Each number is 500 + 40 x the weight over its row's rms, rounded and kept within 0 to 999. Layers, rows and columns count from 0. Numbers have three digits each. The size before them is the row's rms in percent of the matrix's.

# layer 12 MLP up, 640x160, rms 0.208, rows 344-364, columns 0-159
117:430451478557546526433491549500510473467518493509542496490460498508495469389534495497439499482529510548472548498429509517443474501549491476522529525527475386551494477466497446498545478542528503432554427492538477496561477453565457408470503466476487498429473445521460462431585485479481560495542518559537443487534434487440508459482507493558408446526483522483499544523452526552524583484494492488542525525463491545560494509538509463559437516506515534530550584491535524467475504508495568
098:518452456442536517483483501547569536467465473518506579505538608507529464499536488550551618491479528477486500538531497463520477520472480485511456446462475496524507490520516523540536517511457471509493509548488486442427549566452498431499599503565438536482543476475518526497548502559521582533589527459492603481560518550505519477507540583462547460481476518532489538470573505491525522550455502494541566554454540484423447431544523538465518559476556492487498555506508504436507474500516505
108:520481580597491475496549502449553577512551505537470449450472523472556540515464480535505498463529499429501411526551526530530479522491465531515509467541507398493531533557513538532491524439486476484497482451484548469510487520507529469479545467533486444501464596535500505457454473459451541447483461531508480480540566539455538485514479503457516509539600523544473496518519474549554567553478536463488482501471527540522508501560510532566407589525547515465402546545527485476393458486501494
095:495587492494524493469471486483502530535451497411496547493486558440504515491449539491523489457491566506528508471584519458562473468468516480533496456510499514574519459580566434470523511555557488493506507554494537462519523553553472532533534489467586545484542491464520481515434486482546476512430424493480464442519567465476542502518484507559496476516514511542488456507545539530522500442493488591490554465515428536529573571603480434548458493469506494555561509508497570575473523442433467
098:402543528538567520552502450485526558510465489521523473523578481464524505468474410464513497490446539534411556505482472495469437506529565541557561463514562523479481489503481510487479544519485460618540546572542533482491461468494481498473504540457460477455475568572499553549495498529502508528491497437447534529574482466429583533502428485569469540528546524478503485540514552435478456509449480544564454472490488500499520460510497462458473535533459465441525545516460484569550442478462494
106:530523474524568571480490500569470518473476487525516497518523555524456455500566553535531466575454511442525495432549485551424507584480549493458455499506549451556470496491529424463530466557478516545474531505480516504485543475490393502480459466484549495484468495466502469490508521458520528496521507478493507407479543444526504396477505472465538373460526485466489512509503493464439569432523412512508464485471529445585495470547497558496473542567440518564466552537506488512436517522512481
104:478476498498541500515527544497522474545477503522500548511502480511502458460478472584597491537494493464572516500507491485540547373448468488482494458435475562565500410459579512540533495493442475517563473545578428531437529529548474489480521529500565548469538499522561520501536515492540552461517491512491498534522565497480508531446501468521451488524449524423453453556497500400519536543511482416512475535471511433574479562504593458552435531458446527453520510499547487469489496485479484
098:457488494448500467573584468518525548434515518495566495490516589487503499524411493520530539498484499548510516506490520568439550503456504473588481495455560512499535478477500496565469471518503480502468552516526489535576491463519519551504558484550482465436550506468614510525502489558406506509439543449516481554465507512474514530428582531551530519527481466479457568465466538505474504478548468571502484485485487505525495437443413494451524468575504500533490452565485449454516507589507426
084:531474518467454499574469420521472445537570448500486554474482478499566492461531550543489548556502466470580565529556554458478462503491489526487502473501478476453531551544451450453518494550546553508447482544590460439528595545454562485469407473491428487533465502484489552497460494552532452506446534493499542493494473513413522503502438463600532498515495503465483489512497472557471470497541457557472537528520516508543555488519443564519507490457537506592519498534544410494496524489450510
085:498472488505484511500528458516515472462545482490476508528469531533490550507543599515538466551484502491493506486565537503504407475537489606566474471483527553549449561506543496516435469537451467545469496530436416520478509452497524511453408505576504487416476448502546508445499416512455514540456462462457507509529501612439486517415487496552512462508475482545504560453508464520410483500545475454556486489505454507552554507451468461545471520428530476589468550485511468537526494497527514
114:494483488503608539470473491538454469530494543494503471431496480495462428530470508553462411528487530449512458490516522532487448547517515538542525569510540478492511448463502524514485525522535549640472410464500540475421497422517539485509496403533485475520506498498582569514507519505436528465501489426529435511513523484549518540480496461452504434534529441505601521515484524454540506511496527536516499499496426485475507493492482479565451537479478523561522559548521512541515531535572396
109:571496562409582482573559545481543443455481547547547494504500560479458599523509596487511523545516544449533463527508476466516504438510520491496456498420493487537501432508540501495496534516532458542473473473503495502410540461456488503566472480492445486488441488532503543478518544459505421509504465519535454502509588438499580641514529536474531488467573441593478514515471520518502509499532513496562493477498565448492543521548493521451517470498490479514473508490537539502522541548485468
092:507519494448498443509472508460569423517443538542447488473516494543541470553546510493530519498506464424516541545527413518463508531471472426521515538562547536520561508528453521502459532435468491493493468574623498466553484565451520540522508416440516552432523450515477570499493577548473458520487537502442569458541467473481492441487544476422516487542534428543430476456531490525486460499475516530474512510477473539496497527554489562450446491461430461527508556448535496490514463466483463
092:503380516495458534478568484523529498509452449475422497535488498473532508464489440569482514465483537509501552472579548534531452479535491447448534536503543361544496487498466491537530473445522507471469556490515484509524514501550478483451500516505511488531505545479520524518490475474519495470520561458531499523527584549504522574536517442624461557478530526505484427534463476491520434551541516525518456448506570484457424485565490463464463474491497495525522556422396482515516455569479489
105:553453419470563508468488442512487473519486458398551476500443521525547546490556544543544507505484494445539556495470463497534463573529519560488509526478478471555498472489459397521556532491499476560533553516494490467479523417477461440515484495499458461507477509467487479509567492431446461540479538541540489503530478491528513437554421540439582558521524478530454526512447527540447531443534484489425485489508535468432489473397552513533543453546539482498420529512495535500450488580503486
100:511578462508543555480516486511550488515476448458533528453534524505476457538503463518498561520529526486514544425467491441464467479478498574487573488507478539486486497460427472563368522490462521444485503509453584434471508470546443514516486507501435520461489538412582446493493518515539430534564516492466478484453458521517556460510516557502579431479479395489494515555545518525543538574442525501516587527509511535516457508509541477526456548521557501525525504447451476554461480532521507
105:517528475503492506575490555451530543509467503503488457545464487579555529517418446504433507440503425508494560512518464492522497527480505505484515453461446482478483453483503565405588503522467452550509453482483491517437539519529511478565538460576469565527480437470513476503464494463509491527506502478545541538507533568448528538478401564490556482520521532480429540531556498478543538521448601412561549467487477403525526568542546566537480471478504502521462457486497515528552483519510501
096:473490469471515475579508566498499510464507474445461561534592508398491463488502565421567476491536583489434529459490485557476542537501474442512397468489520564496526454503558545470537532383545436499561456519538495417516471453499530473517544457463460556453458532539465483551481466505427472523566549434492504546557513450493482521493497527442482509501425543494501475541493473540447544479493473514457518467522517517497504452545532521506467501495558490482486471546484471528507544470471571
092:453488540510512506565541540497522599548511558497446475550531523516516488577506538487555559485507527488502525494506516548526497500514524475531495483494575448488536547499534517551473538549577413427490478479527422485493487464500448478470539497520518434568448585458499513527539556495522453557548473477485549502513446528450503532588515526513525466525471382492452388526512472510508546534487524469452454505568486464414502485563543488456516590530490536465516520508489480523416520499539481
085:483452520440486483502440519439494580487563475545499405489514476442512443501459491547430492507504515543490552552412406528389496468525480522541551541560441485505529533549497470512516477505547546559541493439449557504461478557488513462465497520526499441477522507530418567449521435506460448560558467499486488444475454500491521545498478536497504486501543469514495469529517549506507549506570571541475518512503472462544551533503529501403519479493525484568424427537491538510535479462458459
098:474472516533579523460482475533517521492511510499561505533537465533577475476496481475519505543516489528554489459433545520430420560481616583513530500439529485465495485500498516448571471496494477563445469470522495547513541533457451484439511501527508519467470532575464512551555440467522507519536476484515464494516493536508513477452415466460447559497563496491489396545565481507444458459429476578489486485522530469555473439534505463453472490569501496509528565426533468472582443455479463
# layer 12 MLP down (transposed), 640x160, rms 0.171, rows 344-363, columns 0-159
116:515497532517499487433550542478509540527468579491450449524501610485433478498480491404540498517417503514450497457444590519569479481478565575421485503495494540491440464491529507483510503517510473467557506587518463531497431488485497509479563449512504583481511581465508464491474562490506471545534457446503488476551482465499447457471466414581471471516484486555529501480505546565468592518532475437493603539445520440504539510448524515513480526540504499477470545529488481524468511529503529
097:484468492463466470464520427526538453488504535427577499538454446435472478463448472492492526575515454508490518473447488488533500464583454484548490524527547453531499496508478549519458568586444498472551510520444470503459475482433547554437522459522465462503510547533411483523514514579544582544578522487511478455553564523521526470535547487480477421424454543503460524492531568491475556555555519484484507527475549585481466492485492451475582505477527506472514419524529501539522438500485520
117:531511525468527513493524477461437505570511448522534404500482533511493479521536500508503505414580456467470493488481463462492434521584396497443568511563469506536535464535536529528493564468536510486496450540543524537436456395500574486489530493486423465470504497485451559499503501467551537504582581525509483502511502475493487483545543515510552498570494490581592481529534470578472489470458509529511420447519456539461472565509537542453473482496482509544446571489474539530462473464515527
095:512467392471507447521571518543477541507482508526457523469527519507438473551528587511458526484507516513515536529500466543450601526441567552533477531497528548405482503478450539471520530531559537509498480494483425470490463543504491461522569546574453468581449497481456517477384535507478474530492503522575478506524497535536542477513557547465487481472513520503499512499481490572451452537441460487480524499501509523463525481483517581482578550448452471461475423469448517409460454489482555
109:474434461501469511449474533568561527479477447496511553462480602525488537547459443530486438478515481533560507511479525479488539575453522450445516517557427468462502525381505491423453540531519563474472503428510469438492517545516462457490536519485557428489558505532491502529585588533475558538497447464492505505474537528521468503539497495481494425454399463523450512505487495553490420502500510506425468459501497603521440529477529481465491543505564526515508516487513516496517441532505474
111:511483517543438450525501473538523440510482543572539473430478451553480579489461468483431480573572459511416476526552444532449551545481504429467534527478489546481513436510561497453517532539483467457533469595481493482572458487512480469503562511511484420495588415507487531529547511562406542491486484478511521521551509575541499519424480520540478497506506568468542476573487452518503477476419470532471450509472481509502437531480483487543495509512527481513537463538533464439497468553469547
108:530515448452496476510450589507565555473500546470504439486535524474540475544447491473498483476554425529493470522492529465514539529506611502543498466554478550463532503514521504524466538482413547539533501475493503585555521616523546527503426479513528493488489482449473443488512512530545510497559480419540528422483544510471527458519517466511521494455477503521537476549523436503428456517387472531521537467423495520506525517514573411537445474515438475524500506539522401488497507438489475
080:522491464564552481522486558494489485508482489487496473517522507536522449539540523464439456536457543529465490456526426473512419513512459490474472523575475472513482450498525552567523555474467482524469455572499543506378516483486518451541448488447470508549495559527480541443517486682515570514526485522494578482589496526491435505536485446562510462465464455492481496544504474500486531513510520530459424525554487465477554463483547532480508499432553511469502476425477499547466440496456528
082:517527479509521497531497576475525504506482523481504529512529471491466433498499606512551530520600451531526426481512485443497474510534498458479460550506490500457483443448459434473495612509536509517553494496538469479439505488519491523437503494566499520504551461473507549486396419547450506603479532502546584494537470488487433515425558521432598506533396562458482563537497538444500544538492530448563522493480506487493495482450517541526503503494508559541539515486499504538519532494549522
086:522473475477478503506508537395546514494463532439551479501516559488531457491494501460496569489485492473489523506467450476579526474507478457422510557536494482420527465495486482518518604495515540423512458453574511465497523547478475473508532496506505482508548505551534506497451595416512483561483495571538499459533559477521509504500541507497528596542422429455513506520446494469533527526563535572464482496457398576498428482536538524551534454465495522427533505461525548456487455549464450
104:523509486491488522537504482511495482491543511509487478519493532501515444500555491572529506483383464431475524548434564498441493522451521486483491474466479489474408517499492524493520477507410516478414494512430485505541545507504451447475523533523589440541498542499509576531454558447406409563465580514461535584510493555540500537467494485516481488434509499424432487461512534583470486526519509478564567542507519463501474523438512462496499559532527512527459489450442530474442532531566464
107:445500487506463558510502488387482516451492467509450505459472520491536505492498474446503478482349460483529532469461520489529536447508501547487490499557491539472496465565517575504464526427491511478494497574506570437458501523499481527490488538551540531537480511485542518578459457453454470464517558486516462458435458513456515416525452488505543514511537489479505474443562496570572533525560491466463621554490464500498524523463558514522453592508572567480490435528489469474504450523529519
089:398468499535579544440541539525476496465521481501519479451454507493460522525488446483530484506575513510487524455558530463453516435411497569520474436450454486485462479456505517542478512518526463499477533459459522503465553346543554515535515497521525494459463521429502483515410464602513509502449480511489508562479527543551520522457536545560492556562482549449558488523509479487456464501491486514506495516519564449510533542462466472511498436477589501565500527587474446465498525508464528
094:500492518479542487483443443526519515576460479477492522519510524501397473395515544470622470534538488464451452536434496532492518433443549552498496447440517534463459506431477480465473588529472494485470503532576520542524534455481462467516521497621498503456500484543506513502462466503469520553466476543543473413492495448486532502500462568484436492525504571499480521572513522523498482512511512560451529550525462466459503554486560532468490502506465515476515575568578460542473455459521455
113:474502481545492488493515523533514461499510487558443461602551459473506514546512498494488510421589477516483475525465537495501473486493528558489550482520435519496465511480543514523571477475584399513420555476455559484490537495434484534568578461514521477472531514469441533474510537526478574384516504487500602449485510420522513492405489469509440434489548515537540494585478487462499558485557483514484433516501442487517493535517495464465456494537527491497525455420503483573464463500522487
099:495572535534499406448497552551483523489534480547536491464534461538514488477518430572487509559496505498478490501513458504476436507493585592565512500508536472538571499505465479537486595443527561461502513480478530513554512494541488523469397457483549480481453469526510502530458561509520511514491512529456525426538419530479542437491473537508476493562519486376502519422530483499490508504503392478549606478467451510519463503475475497492536559495487484507507384488487544528493518457483503
115:515491449634475453530491519551520526490470487471527481479505446527471420544494533531516493408497517522447539462479520517495542511472422509474494501468517546556483429500541511500505442582429519461501499550532443486468500469483577537489529505433493543505473465502509468465375519563504570574477546443506487471516481441503494518439515543480500482454458457518582526454511436536485507511522469518497456470445493479555531542554477482526534463491528570499522467559480556456590409491525508
079:548484565488447518484497388394516464484449563578492515458511530485509460488524510535462525468451480503528504507479521485542534454465545538458604450452528463502487477495498419484500509552454543499438579490485515515549544546504494498539529561562494481506538521477554464495458518525484534442450484526410517395443488529435479522541487529565458516521515528519417493476508545509472526579555550512529534496496470434456495502494522488505568571535473517453536466476521545419498445458497521
088:459485475499488481426414455579480469438488459542508537442514534465493483380463481540452451471607525517495482555499470469502500565472424542486501536493484576490556487507512468545509483525443476494509469476560543521528493526446531491528537465483521531469499467460490478525461466493544513420452449442436472488458508493501524474565567502502505484488504476548543513441484474504490524473497492534555368469428509560551466480439498477527508385479451441554482515446483522525513511529441512
073:481517451496478532530523466452468587484505496465484548420513557548480487544549563488538520506446507520555448466452574478463567497481505500518508483475554454546519464496555512509509505484549492486442499542527535465476460519514541438488551490488483539478535552521510507523387483517533498527428534481478536554505554549555449400492505504481504525452553552472470518506528456542513488496465353501534489516565549413450405518423514464514474505573465455528444528516493487522449557497523499